Part of a small language model's weights: MLP 640 SwiGLU.
Each number is 200 + 40 x the weight over its row's rms, rounded and kept within 0 to 999. Layers, rows and columns count from 0. The size before them is the row's rms in percent of the matrix's.

# layer 3 attention output, 128x128, rms 0.196, rows 0-108, columns 0-63
093,208,174,245,260,181,187,160,124,230,211,195,190,231,178,204,225,195,193,174,180,215,207,230,226,141,219,217,139,186,259,200,145,106,178,191,208,169,275,192,181,232,208,188,145,142,245,194,194,138,288,144,262,175,209,247,265,199,212,195,196,218,235,199,229
097,214,242,164,201,207,181,223,151,142,173,157,247,161,202,229,238,106,198,274,224,215,152,222,223,202,207,161,264,210,203,162,240,164,164,251,211,210,155,198,208,183,308,156,234,264,241,205,178,254,138,187,248,223,222,168,210,195,145,250,259,199,132,194,212
094,176,202,210,183,181,256,185,141,172,226,158,271,183,269,154,258,214,237,187,170,202,193,109,93,216,204,195,177,205,153,263,162,199,209,228,215,166,257,263,215,248,246,181,200,191,205,223,169,234,158,196,250,148,219,207,236,171,212,191,199,178,208,230,182
089,183,204,219,161,182,199,230,136,274,195,181,213,216,224,175,234,212,157,200,219,169,244,169,178,183,249,285,173,243,203,240,205,234,252,156,135,196,228,198,226,261,200,194,203,275,225,219,165,225,249,215,188,219,157,231,171,157,221,241,222,218,216,293,212
098,162,190,177,138,276,195,190,203,207,233,213,97,250,203,217,150,219,187,247,216,213,166,200,201,224,209,186,191,278,244,200,224,197,191,235,194,214,176,252,143,187,240,157,190,216,199,176,154,256,193,184,164,199,179,195,150,185,201,263,161,287,225,182,223
094,175,214,232,229,218,155,240,174,150,207,175,203,147,227,173,275,249,208,218,191,208,249,198,185,166,217,167,275,211,164,194,230,261,180,192,242,295,218,213,192,132,265,204,214,238,203,253,219,240,146,164,277,195,229,214,173,220,189,140,220,225,177,219,226
111,180,198,262,179,311,207,237,281,227,226,195,189,207,179,134,289,236,150,210,206,206,210,182,249,198,240,223,160,256,249,227,233,218,181,199,284,249,103,200,230,214,227,130,246,176,223,198,213,208,154,208,154,181,192,174,186,208,179,318,222,213,184,227,219
094,154,233,152,201,208,157,163,236,271,238,314,213,169,126,225,200,215,185,137,200,226,216,271,159,184,230,201,162,225,193,282,187,165,211,188,176,152,162,183,178,157,192,212,165,224,224,233,194,135,200,180,247,228,198,221,202,203,213,237,210,158,221,155,170
102,220,242,194,231,170,207,254,182,206,258,254,138,214,194,132,219,248,204,234,232,176,170,186,182,185,183,213,232,225,142,181,168,99,151,230,227,152,103,219,243,208,252,180,264,191,200,178,180,242,233,205,218,211,140,196,260,192,251,208,241,208,112,214,229
112,186,212,258,197,257,252,236,171,214,196,203,212,207,267,210,264,228,227,183,175,180,221,219,257,191,171,191,233,170,252,199,171,176,227,190,161,166,227,242,171,222,219,255,202,187,249,237,204,183,311,173,301,234,228,210,191,246,125,249,269,152,174,134,146
110,152,202,165,182,188,249,253,258,192,256,146,236,216,184,198,206,175,252,253,184,177,256,184,230,164,181,163,219,203,200,169,173,269,156,227,201,109,151,215,164,209,238,189,122,191,223,86,237,288,168,186,231,145,241,226,213,188,165,243,124,185,179,214,206
104,226,227,198,172,263,175,243,157,115,270,188,199,263,114,257,169,173,290,254,165,190,220,243,186,235,188,146,249,159,208,149,253,119,233,204,150,261,184,171,181,209,152,170,123,191,234,198,156,223,269,181,167,201,207,191,203,199,216,191,206,185,198,141,220
090,267,209,99,203,258,234,140,272,202,185,243,184,195,197,114,225,260,209,191,237,170,215,199,192,205,207,193,156,182,184,216,203,226,220,230,188,212,256,245,152,162,138,161,155,225,249,178,207,158,158,238,89,224,231,206,312,176,230,148,159,206,181,234,200
109,211,233,230,231,183,123,180,163,184,105,177,191,195,199,201,175,149,194,185,201,275,184,194,170,235,159,221,206,248,208,251,214,154,193,270,213,219,203,280,182,246,200,126,201,177,200,203,185,223,107,297,231,167,212,202,231,188,170,242,229,208,240,188,261
095,219,186,169,185,108,224,212,164,152,256,168,256,211,241,272,269,214,178,153,278,189,217,288,195,225,215,240,232,173,192,178,203,165,219,139,187,244,184,199,161,209,185,185,195,165,231,190,204,211,212,226,190,236,229,179,194,229,175,287,187,201,248,148,186
092,273,204,263,194,235,191,227,191,193,208,160,150,192,175,194,152,204,245,213,232,226,137,210,76,227,177,216,262,244,193,236,190,214,166,163,200,183,182,137,165,249,163,158,184,262,239,228,246,223,196,236,228,189,245,211,161,221,115,198,259,235,178,145,205
093,199,285,204,183,169,144,167,216,172,243,193,173,224,237,285,159,195,195,159,174,155,179,191,228,155,165,221,224,215,224,214,266,141,188,163,214,248,153,221,194,232,266,170,232,176,147,163,161,227,196,197,237,173,212,210,194,219,183,154,183,208,210,208,192
098,229,245,205,184,182,160,239,187,182,233,180,186,296,194,159,239,207,168,170,182,214,220,213,198,126,189,173,223,152,253,228,228,171,172,217,216,208,243,172,113,259,223,187,231,192,177,133,230,164,173,206,249,140,232,218,245,181,195,192,230,209,105,214,182
086,251,206,164,244,223,203,280,238,178,264,179,172,219,149,182,214,198,230,208,186,179,261,262,227,196,100,218,250,196,219,201,189,276,199,224,223,166,227,233,187,193,230,162,242,228,174,204,151,259,235,238,175,206,220,199,225,242,233,132,163,246,221,116,245
089,165,231,218,215,261,245,188,160,217,154,201,209,222,157,227,169,247,184,201,155,230,195,246,148,228,104,188,140,201,257,179,165,205,214,183,213,156,234,212,171,132,197,134,212,205,208,220,147,278,190,199,160,189,248,173,172,213,205,228,189,266,248,194,219
095,179,186,178,180,239,152,130,200,197,240,232,226,214,221,213,238,262,129,250,219,186,145,252,275,221,132,212,203,187,156,227,243,149,196,271,190,260,183,226,220,207,206,196,186,190,244,203,179,189,143,197,242,177,261,180,237,223,146,206,228,244,201,177,96
096,197,232,171,185,154,175,231,236,182,152,249,253,282,198,211,166,235,166,270,139,183,119,233,157,325,146,187,174,253,179,235,199,181,205,266,182,81,295,254,211,173,225,221,208,181,178,219,216,158,220,216,270,249,172,206,222,210,186,185,162,244,238,175,175
103,243,167,249,205,202,184,170,121,192,190,243,240,240,318,168,174,193,186,177,217,227,183,226,111,244,253,264,187,236,200,151,194,165,246,305,229,206,199,213,191,208,262,170,262,197,237,169,242,147,142,196,142,247,113,246,151,174,190,185,169,222,227,195,191
101,172,141,193,189,237,246,184,176,234,193,204,189,244,196,196,194,270,182,230,144,214,160,196,196,241,264,311,169,206,242,244,154,272,232,214,124,252,170,231,256,153,165,176,217,143,246,193,168,186,257,187,200,189,267,218,184,210,180,249,243,202,128,163,179
095,193,154,219,150,189,273,190,234,185,183,221,201,224,179,209,187,220,192,156,230,204,237,89,148,182,207,255,212,170,231,126,221,258,166,244,267,188,255,148,178,126,181,227,213,153,192,188,215,208,173,160,192,249,175,187,190,205,210,128,231,244,195,159,210
099,268,185,167,222,146,210,234,194,52,161,124,148,175,165,201,179,172,187,204,162,201,156,209,206,179,160,215,145,220,196,336,134,179,187,207,215,176,228,173,222,199,171,191,117,284,216,193,166,228,161,214,213,179,188,265,185,208,213,194,236,235,248,195,231
117,198,166,264,232,195,150,211,169,196,232,208,200,218,222,188,187,185,187,88,199,250,191,243,199,198,207,170,195,216,180,233,197,193,106,193,195,219,297,258,188,242,189,131,130,220,105,176,178,267,163,212,156,167,165,142,215,218,192,115,183,224,210,191,177
095,203,219,258,151,188,232,92,213,194,191,130,231,193,233,152,191,196,178,254,241,208,253,162,158,217,159,244,210,145,153,95,287,207,195,139,144,219,220,202,207,159,180,239,157,158,284,119,213,149,223,202,171,183,208,192,271,148,215,193,132,175,174,183,191
090,248,242,249,202,220,205,199,183,217,250,206,223,193,192,228,245,190,172,289,177,170,217,216,208,232,241,268,183,136,235,191,212,183,193,149,199,150,202,149,168,122,251,204,145,202,162,243,199,197,269,154,222,193,207,208,125,159,157,170,197,233,206,177,217
093,202,247,174,257,149,238,193,183,182,243,198,210,197,223,155,236,153,138,203,229,236,173,211,188,187,197,236,188,170,202,236,214,191,293,259,239,162,213,286,223,153,240,246,228,247,202,258,161,220,169,213,263,196,121,205,225,200,126,216,225,162,222,169,217
103,142,205,171,177,142,206,146,233,180,197,290,251,158,176,217,206,257,166,183,246,239,237,242,251,197,178,259,94,219,180,178,268,229,201,213,253,112,219,158,199,158,194,189,161,197,283,179,227,174,221,204,140,222,205,189,174,232,197,188,181,170,148,138,185
108,221,241,145,168,183,208,197,238,154,205,231,249,135,123,218,233,163,255,227,214,241,191,207,297,244,155,144,269,173,275,188,209,237,239,118,230,233,160,233,249,202,114,171,249,239,237,195,125,222,201,214,291,214,149,222,277,210,216,232,184,171,233,202,156
094,215,131,177,233,205,206,263,196,184,245,200,151,227,231,206,260,214,157,243,145,193,198,81,192,170,137,200,206,224,132,237,168,245,199,217,130,169,122,111,246,156,218,159,178,190,232,259,188,204,151,208,264,144,163,229,180,185,206,177,164,146,193,172,145
108,132,239,261,219,197,216,214,207,188,196,235,225,151,197,191,206,214,169,170,217,184,203,187,188,199,291,225,237,183,186,167,154,241,196,180,194,257,230,283,256,138,209,241,203,196,156,244,210,200,167,228,171,199,268,248,198,213,283,238,120,235,192,216,108
105,252,210,176,125,219,216,187,145,218,212,281,243,176,213,182,152,250,193,234,212,318,202,295,177,191,198,189,194,153,223,271,232,192,157,118,214,104,186,182,219,262,244,217,190,208,268,281,188,137,206,209,195,204,181,115,190,198,229,118,223,178,164,147,209
108,174,221,171,217,164,282,178,209,101,249,204,247,274,195,202,152,256,213,180,210,163,234,168,179,149,169,259,153,180,149,231,200,218,189,174,158,184,229,244,217,263,208,207,259,194,189,215,157,159,193,200,232,161,253,157,174,187,193,176,99,178,238,197,160
108,263,234,181,287,236,234,156,246,196,153,172,186,172,164,200,236,261,166,181,204,199,184,212,151,143,210,159,147,133,172,171,213,190,175,115,238,235,207,242,163,247,228,283,195,169,230,168,243,185,210,141,162,241,228,252,234,125,189,179,223,250,200,214,219
092,111,141,169,213,207,167,177,157,153,209,166,294,249,230,200,180,199,191,266,100,209,198,234,146,265,130,230,199,209,132,158,204,162,213,232,174,259,245,206,173,229,196,239,185,223,201,207,231,201,174,192,248,170,190,244,175,162,164,227,163,188,165,219,256
104,132,207,233,225,236,137,236,198,203,180,168,177,119,167,177,182,235,218,186,186,235,213,137,222,236,203,239,200,200,250,300,187,193,186,175,226,194,168,117,201,208,188,195,262,208,257,230,230,234,299,165,282,192,194,125,153,233,203,184,150,211,156,202,234
093,192,194,201,202,183,231,194,151,214,165,132,201,182,169,249,167,208,209,273,269,207,139,189,153,158,209,177,119,200,173,192,196,202,225,228,239,230,208,256,223,206,198,167,176,135,231,258,188,187,247,198,135,167,208,236,189,221,197,223,195,225,284,212,239
094,217,234,250,93,241,240,243,194,174,213,212,218,186,109,224,252,257,201,183,148,216,165,151,237,199,213,183,174,184,151,216,217,204,157,188,187,252,267,161,148,224,203,212,133,239,213,273,218,234,231,211,238,193,178,172,190,199,188,174,191,173,208,144,181
101,214,234,227,165,215,169,162,222,234,174,202,196,263,198,255,200,184,207,189,165,239,245,214,243,258,121,242,243,248,191,194,223,196,245,145,168,189,199,136,190,166,197,283,220,184,181,168,177,265,173,202,261,201,178,215,173,130,205,149,182,250,261,210,102
093,177,184,203,177,244,227,225,175,198,233,201,216,237,198,223,262,165,208,210,148,228,227,235,161,206,179,203,177,204,137,187,202,181,207,165,197,221,241,134,281,267,148,233,222,200,195,216,146,269,231,195,97,128,236,281,130,223,165,262,212,194,176,196,233
101,173,234,191,222,196,196,170,232,113,220,172,196,211,205,241,236,133,112,169,190,197,202,220,200,203,204,182,167,277,251,229,66,234,188,182,170,184,223,156,170,212,249,199,207,216,233,184,218,191,236,190,142,195,199,185,173,202,232,143,265,194,218,181,220
096,251,226,235,219,169,192,202,146,156,189,197,262,200,212,176,184,145,173,189,185,206,223,246,86,181,199,140,294,140,234,208,124,207,128,157,207,179,201,249,227,195,181,223,218,131,232,138,203,166,180,203,139,257,168,185,219,234,190,142,220,271,190,198,215
100,216,178,254,195,168,223,160,235,253,162,161,272,147,207,301,200,233,223,182,137,214,162,188,153,237,203,205,148,261,210,68,262,164,176,131,200,153,192,148,134,175,215,245,160,193,149,224,176,132,224,238,217,191,239,242,153,262,216,162,200,170,228,160,162
107,175,205,196,216,197,242,165,232,173,195,172,144,120,168,170,181,190,155,142,240,215,236,186,123,155,236,234,193,135,218,244,256,173,119,183,237,240,229,107,160,246,202,238,224,238,241,234,240,264,264,251,192,225,209,213,215,175,123,183,248,266,205,191,253
103,258,210,252,212,153,257,162,236,170,253,206,239,262,123,195,136,229,134,178,192,248,235,199,171,159,225,171,247,187,173,203,271,215,198,159,308,239,162,199,171,176,176,230,167,254,179,192,155,263,225,229,175,166,263,200,223,291,159,125,128,237,249,223,193
093,205,247,187,235,185,174,244,228,279,243,202,174,219,201,139,116,212,186,149,185,215,236,240,156,261,205,139,208,233,229,230,184,216,210,233,125,239,154,238,173,215,222,239,208,176,203,184,167,172,217,240,246,188,173,185,197,192,221,212,207,163,195,138,165
098,188,170,168,243,188,187,163,162,157,200,201,219,195,231,185,144,262,238,151,132,227,142,237,235,163,216,203,192,197,231,150,239,290,214,193,214,164,228,220,172,129,196,223,245,204,102,233,283,226,194,252,184,191,196,225,144,120,186,130,246,163,246,132,175
091,211,180,188,245,225,186,179,161,169,159,227,190,168,271,241,111,234,231,202,128,225,199,196,212,234,213,150,196,241,146,135,229,198,197,212,175,177,242,136,212,125,142,183,176,157,241,216,213,239,243,199,133,238,243,209,241,227,205,205,164,174,158,209,193
100,155,179,169,180,219,148,275,151,237,247,188,203,155,169,199,196,219,196,208,242,170,213,209,206,130,215,225,168,203,181,216,252,206,201,203,252,230,151,195,186,241,242,225,205,195,168,243,192,149,193,184,306,173,210,203,183,183,181,259,72,295,134,213,165
094,242,133,214,150,264,253,218,200,160,203,208,201,327,194,180,183,234,157,249,139,183,170,230,147,204,214,200,157,263,165,205,176,230,210,143,267,248,176,203,185,109,223,239,186,197,201,216,211,220,139,270,301,147,226,194,229,237,210,203,229,236,210,227,185
099,239,167,135,152,170,194,201,156,144,174,242,194,159,200,246,286,175,190,196,152,150,281,158,200,225,122,230,185,191,244,184,203,188,279,210,254,211,153,221,159,167,138,134,226,267,255,164,251,195,261,166,288,166,156,214,221,163,198,203,185,261,216,198,135
110,194,222,242,235,142,151,221,153,238,175,249,228,213,235,248,222,260,212,278,260,269,228,241,228,189,167,157,196,206,246,283,187,179,169,271,117,245,277,209,165,188,233,167,216,196,188,179,210,182,146,226,258,212,245,216,212,143,186,310,168,167,147,199,277
115,232,251,194,252,152,219,150,198,222,298,189,161,223,193,196,234,287,171,222,204,185,189,198,185,207,148,202,126,168,219,212,181,207,254,241,248,160,250,196,251,178,263,189,234,165,250,185,300,212,143,192,76,191,213,189,198,161,180,110,316,232,307,186,239
103,222,243,202,216,198,136,195,236,236,176,190,207,256,108,221,163,242,205,239,276,213,198,137,170,190,238,198,203,155,168,287,229,187,238,162,168,136,231,229,122,189,185,221,177,164,208,263,252,137,268,135,253,208,168,223,136,212,187,116,209,140,202,270,180
102,207,151,172,230,211,134,207,181,186,142,241,286,185,260,133,158,174,230,245,211,230,219,223,187,160,129,195,134,188,229,242,260,241,132,153,194,253,247,155,186,184,132,241,174,242,157,191,224,236,190,170,228,190,190,188,221,207,216,271,205,181,164,207,182
092,204,175,193,182,169,219,150,197,242,199,241,217,177,235,162,149,217,202,138,208,218,243,240,199,195,200,204,290,213,143,142,146,220,154,253,270,196,145,261,199,168,218,217,168,250,259,204,123,219,177,247,175,214,134,205,191,159,146,170,234,233,250,248,165
113,200,242,264,209,178,216,207,195,233,164,195,244,227,216,244,98,164,220,225,156,223,182,252,156,151,243,236,226,219,176,243,140,115,229,136,182,169,271,203,198,186,184,229,180,251,229,209,205,183,197,242,145,229,207,201,208,169,224,238,246,183,196,244,177
106,217,208,185,202,162,193,158,217,187,171,261,208,134,204,274,186,136,178,200,215,230,139,118,235,233,196,216,191,164,171,150,117,239,193,194,172,188,228,225,193,246,213,290,160,197,227,173,194,250,190,177,199,139,204,242,173,173,192,162,219,261,122,176,183
097,221,150,201,214,214,187,160,224,167,176,171,243,216,214,154,234,208,258,177,291,237,207,250,199,163,163,292,167,196,224,174,149,195,174,196,188,194,133,141,193,199,141,167,190,116,127,179,218,168,113,196,185,212,186,185,260,171,256,246,213,257,193,231,160
088,218,249,215,182,236,229,180,230,208,175,183,178,141,271,212,188,234,162,149,265,155,260,239,175,161,195,196,167,260,222,202,191,261,93,221,215,207,165,241,210,204,295,251,151,185,174,220,183,169,216,186,270,191,168,232,141,207,239,133,187,176,278,197,232
096,172,185,172,218,158,210,131,225,118,157,205,240,208,143,164,197,185,216,167,216,202,192,116,177,137,180,256,175,229,225,219,175,192,175,198,215,180,203,179,189,174,329,200,206,183,171,229,205,172,244,195,225,185,148,193,183,217,138,265,214,172,186,241,229
108,191,179,238,174,169,172,214,184,228,268,231,175,176,263,221,178,174,229,182,146,177,185,202,191,242,175,194,225,243,198,153,193,203,220,144,187,312,225,214,276,168,181,182,163,176,252,166,160,216,157,253,150,213,139,205,191,186,236,185,260,208,199,221,223
096,265,196,285,158,164,219,195,216,199,206,167,256,213,244,189,172,168,187,175,228,199,212,257,166,151,202,143,209,157,232,142,112,201,200,173,206,161,188,250,215,238,231,266,181,239,233,213,183,185,183,211,138,152,252,173,292,165,236,210,203,293,201,227,131
091,196,258,234,225,113,220,159,201,177,211,170,255,154,229,160,180,110,173,275,210,231,193,191,188,176,206,245,141,206,256,189,166,195,205,121,197,248,182,280,214,260,160,171,171,174,170,155,174,245,189,186,125,204,183,180,156,144,202,177,214,206,187,112,230
094,152,186,118,226,164,223,218,120,164,208,213,219,232,198,115,109,147,196,209,201,285,196,224,193,266,190,155,186,159,179,241,234,203,223,195,200,231,188,186,169,164,210,164,199,196,204,230,165,155,186,120,316,166,245,149,199,264,242,183,149,207,135,257,216
096,188,157,136,149,223,219,170,180,163,177,142,250,212,244,177,230,176,133,229,219,208,190,258,151,206,205,174,228,222,146,208,253,234,155,178,254,125,198,224,173,142,240,258,185,196,241,244,129,128,208,160,219,260,173,230,212,240,89,194,211,217,221,195,261
116,154,165,188,193,84,191,199,231,227,194,164,226,238,161,181,200,244,190,233,159,253,210,177,168,209,260,194,249,102,126,256,146,183,259,284,197,166,213,178,203,257,222,168,202,275,189,219,104,197,232,224,237,228,221,251,204,219,189,209,268,150,197,200,205
096,252,127,222,174,233,196,228,213,162,259,174,236,247,181,228,157,155,167,122,253,208,181,124,154,193,228,147,155,229,211,189,208,209,246,175,200,181,216,243,215,267,160,195,165,178,247,198,163,227,203,203,233,271,189,203,136,173,108,157,159,180,158,135,210
093,224,218,202,209,239,171,287,161,251,198,150,193,238,195,196,208,240,250,224,184,148,211,119,235,146,212,190,214,191,232,160,251,166,165,192,182,175,161,282,217,172,183,188,184,190,166,157,197,207,208,327,211,183,234,218,203,194,207,156,141,176,255,201,168
105,191,197,191,244,227,208,239,255,221,209,170,248,180,234,168,271,67,239,206,212,182,141,154,186,248,127,203,164,156,235,145,198,181,177,202,141,265,266,173,213,246,210,167,215,263,190,263,194,197,156,242,201,172,278,89,204,231,181,156,210,207,216,242,211
095,142,227,287,253,179,245,210,247,235,241,207,245,144,179,183,247,209,136,201,192,207,270,191,198,170,138,234,209,188,179,160,143,169,163,211,144,185,221,174,206,232,232,199,156,201,180,286,115,174,199,198,214,196,157,232,182,164,229,189,222,163,183,238,162
111,133,172,227,180,265,219,176,207,134,265,202,135,244,193,248,196,178,214,189,184,236,219,205,223,190,246,224,230,275,169,143,290,174,198,140,150,183,260,218,204,164,173,240,229,176,254,206,230,237,196,211,171,226,188,183,231,244,254,173,237,179,180,212,208
100,201,226,181,211,215,198,253,168,261,186,238,175,311,223,171,218,200,222,167,207,229,163,152,215,151,153,166,198,143,226,203,128,186,206,126,187,174,235,239,138,133,244,192,239,235,190,186,215,258,220,169,203,180,221,155,199,208,200,197,205,206,185,250,218
100,179,165,172,147,174,257,193,155,170,209,191,199,229,117,249,247,193,260,244,224,230,169,279,112,220,238,105,151,175,186,154,182,175,233,207,153,205,183,154,151,160,234,162,221,226,152,209,151,240,221,156,138,138,160,143,155,198,168,226,202,160,229,239,192
094,205,238,232,169,157,162,183,256,238,249,196,170,228,302,223,187,174,212,138,181,262,180,277,230,243,236,176,254,224,237,234,131,170,180,180,208,179,207,193,182,224,150,234,206,215,272,130,152,220,174,208,216,179,227,240,250,192,212,192,208,213,195,201,258
098,160,245,120,226,185,227,218,183,141,202,198,195,214,243,153,153,215,247,187,149,188,205,197,196,175,166,167,200,156,123,176,217,144,249,209,222,260,227,210,208,188,211,198,227,211,141,219,236,179,177,200,160,231,245,190,210,173,191,197,213,202,171,177,218
099,137,240,94,262,153,249,230,305,237,252,173,238,233,187,186,186,175,228,163,216,160,274,208,238,242,162,211,235,221,243,220,229,211,172,227,268,144,189,194,178,176,210,147,253,173,201,215,257,184,263,237,233,182,169,129,248,122,229,244,247,212,206,235,212
112,259,147,158,186,161,141,125,204,168,208,134,240,186,180,166,194,178,219,197,222,291,209,243,214,209,275,263,197,174,208,169,241,188,252,187,179,231,197,201,220,118,200,174,212,211,216,198,302,229,226,187,211,159,140,177,135,127,189,219,202,172,178,201,151
096,233,165,279,263,149,223,235,172,225,190,201,219,235,256,233,182,225,129,289,140,180,217,194,174,139,137,168,145,179,248,189,191,204,276,205,147,214,277,230,168,152,192,151,167,238,161,218,257,208,255,267,206,145,151,205,174,206,184,194,200,174,196,158,245
107,141,209,220,182,224,166,143,192,197,233,148,180,147,191,182,97,140,191,220,263,199,237,218,187,191,185,179,232,189,201,232,173,201,166,265,154,155,237,159,180,200,210,272,185,164,218,242,234,214,199,240,188,178,235,168,193,249,219,170,138,174,233,243,236
105,168,182,203,209,240,222,199,194,174,201,235,247,210,202,196,190,196,192,158,120,176,238,196,206,223,266,282,212,270,213,119,243,279,204,172,275,254,213,176,206,191,201,188,189,136,262,221,192,195,157,132,179,286,159,166,245,246,211,206,165,160,153,206,108
106,171,171,183,261,237,197,154,218,184,207,175,201,163,125,207,164,217,176,205,233,232,193,176,235,204,266,187,260,202,156,199,237,184,161,183,242,234,239,157,262,194,198,130,172,222,232,262,133,182,269,226,206,250,200,182,218,156,167,332,186,213,150,172,167
108,258,168,349,214,227,219,168,201,193,191,148,159,200,130,195,252,242,277,214,210,204,197,212,223,192,169,193,228,266,176,218,182,259,156,202,173,154,199,219,236,149,220,219,191,203,132,139,192,201,230,187,223,204,213,192,217,194,140,256,210,216,266,110,215
117,178,197,181,162,313,168,168,218,225,153,189,235,231,161,205,160,233,188,204,185,200,220,259,276,168,213,240,130,248,152,201,222,153,205,181,210,145,224,150,196,205,209,244,171,187,184,172,231,275,242,202,174,150,137,222,222,224,122,235,207,170,240,182,208
110,193,273,229,245,207,230,275,149,179,210,160,161,194,236,209,214,205,244,184,189,197,277,237,191,151,212,212,202,159,228,186,202,104,269,161,215,188,189,173,239,173,249,199,211,230,223,305,220,212,163,186,137,197,221,230,204,196,113,205,168,224,192,240,250
106,192,153,196,184,200,261,231,184,191,213,196,279,248,226,197,278,211,204,210,242,186,150,185,243,185,220,203,264,210,190,233,222,224,145,136,194,235,208,189,139,189,199,191,144,188,217,196,151,277,260,265,130,204,234,185,227,190,196,186,177,225,144,189,247
087,177,178,235,223,227,209,208,208,128,185,256,232,178,208,232,145,186,188,241,188,177,211,225,169,205,228,243,174,219,148,171,208,144,178,201,206,175,175,298,214,257,151,208,190,231,200,237,211,156,163,189,214,163,243,190,238,137,174,187,161,256,202,194,142
095,244,211,228,170,199,280,158,256,132,223,245,219,186,199,184,152,207,156,209,115,175,212,205,242,231,231,273,218,203,147,202,156,153,229,251,205,243,219,112,219,218,246,175,224,196,214,219,173,208,117,263,184,211,243,203,183,198,149,182,227,198,81,135,171
092,240,233,239,240,220,218,268,179,267,203,171,111,214,193,169,177,182,186,190,220,136,146,231,230,189,182,187,218,150,177,302,167,182,169,222,183,238,216,256,130,115,208,193,206,221,246,136,205,155,271,241,220,85,129,231,237,266,217,216,225,194,171,169,213
098,233,195,155,207,275,163,195,182,219,271,292,214,192,257,272,183,208,214,186,219,189,213,140,160,179,196,195,211,187,230,210,177,158,235,208,194,166,230,166,199,209,118,232,286,202,89,246,128,164,166,177,170,200,232,243,150,290,183,214,193,234,221,245,217
099,203,207,245,182,190,213,222,186,184,170,201,167,187,187,234,218,229,185,126,166,197,243,133,176,179,272,138,198,279,148,211,167,239,150,141,194,187,226,234,220,157,251,173,224,202,166,233,215,115,252,184,245,182,131,232,237,155,274,223,242,175,214,230,222
094,198,182,204,152,111,198,240,210,142,143,164,150,191,177,198,205,212,180,166,193,180,197,180,184,194,235,230,202,184,231,193,180,252,177,257,192,190,176,186,223,212,170,235,230,192,237,274,147,205,130,274,244,200,205,173,151,294,192,158,218,245,151,228,223
095,261,180,174,189,209,213,230,216,137,276,224,179,235,196,168,242,185,192,232,258,255,268,163,148,200,173,219,177,250,189,271,125,185,177,173,217,226,252,167,224,231,211,293,193,167,281,161,234,81,232,164,219,236,195,188,182,204,249,249,250,229,242,245,148
102,158,232,195,185,184,244,218,210,131,154,245,186,236,219,204,198,208,187,252,245,154,150,231,256,224,194,197,216,258,206,138,187,236,157,193,157,175,246,162,198,253,160,219,200,223,195,124,232,232,183,217,208,187,223,166,216,197,158,136,251,181,179,192,200
099,211,198,195,170,225,261,211,220,268,207,232,248,239,185,204,112,247,159,152,192,187,205,256,228,167,216,252,185,229,277,164,179,189,265,245,224,169,264,162,221,209,245,239,291,226,207,208,206,215,282,200,209,159,210,194,206,171,210,236,202,219,166,159,195
111,157,220,228,211,245,189,128,148,250,217,187,201,187,191,197,233,217,137,197,214,225,203,192,197,163,203,189,212,165,188,273,250,146,170,154,117,161,182,194,221,247,179,154,193,200,155,162,167,274,174,149,221,257,184,181,163,205,224,218,230,194,296,197,239
108,191,187,153,150,225,211,136,249,145,202,195,245,166,202,192,178,180,130,175,196,225,243,250,197,198,248,268,202,161,155,173,265,156,193,130,219,262,148,173,149,225,192,235,145,216,227,303,220,183,220,201,267,228,221,222,190,185,325,188,249,180,176,208,239
098,278,185,255,200,208,225,262,241,264,183,227,160,268,235,167,228,191,207,190,223,207,197,253,289,207,124,231,175,158,172,173,220,236,186,239,244,253,239,198,184,234,179,222,141,126,219,273,227,140,192,205,134,196,200,219,152,169,187,256,218,195,163,152,253
104,161,188,168,179,191,206,202,236,236,157,198,141,254,163,183,196,239,176,219,245,195,165,169,218,230,160,157,176,204,232,98,173,174,225,180,212,221,240,183,173,216,158,238,149,184,255,173,188,163,225,304,217,265,203,228,221,257,137,227,248,218,305,207,191
089,247,170,171,197,212,171,167,218,177,170,232,234,260,182,154,116,165,162,275,211,165,187,206,215,185,184,265,227,250,230,190,208,211,174,256,231,196,134,106,221,275,267,184,231,179,159,219,172,246,212,227,199,245,220,173,244,228,244,238,214,190,222,181,170
093,234,209,155,211,193,212,216,170,251,246,228,233,168,214,244,230,246,184,235,253,260,217,180,163,216,226,199,228,145,195,168,159,229,185,224,234,138,276,239,241,187,229,269,292,216,209,190,281,229,168,224,167,194,250,207,186,173,267,230,183,302,190,219,267
101,179,209,198,221,180,169,194,259,234,178,163,169,210,219,203,226,183,162,196,163,198,188,170,215,239,209,246,196,175,131,207,252,246,180,171,249,221,189,192,270,130,249,206,152,237,138,191,151,227,161,184,156,191,214,236,228,224,150,155,94,210,244,169,215
108,146,157,199,233,214,179,168,181,235,157,223,204,317,201,156,235,185,87,166,180,147,261,218,234,210,197,133,223,182,212,188,150,157,208,210,209,209,252,210,232,230,220,227,112,220,195,233,209,116,209,171,180,184,234,211,164,185,171,103,242,216,149,183,265
090,160,195,197,229,154,202,184,195,178,138,163,122,200,233,200,271,267,133,149,187,202,220,273,200,241,154,207,228,111,182,255,220,206,257,161,247,154,190,245,155,259,140,173,223,187,206,220,127,210,151,261,227,212,215,243,186,191,135,246,143,194,167,214,177
096,277,173,231,204,181,214,228,103,249,140,122,156,229,180,161,194,203,166,246,246,240,234,153,192,185,136,286,185,196,151,141,215,210,199,140,271,239,247,130,223,184,160,190,123,164,270,163,222,173,245,212,132,184,229,194,122,179,229,174,214,162,175,204,198
098,173,211,175,233,209,222,265,210,209,218,177,223,202,200,156,190,161,203,239,232,254,137,217,166,178,212,245,171,167,242,231,262,268,221,168,167,175,198,159,213,165,102,250,258,194,154,289,236,180,162,168,110,244,159,241,243,167,202,182,154,133,154,240,195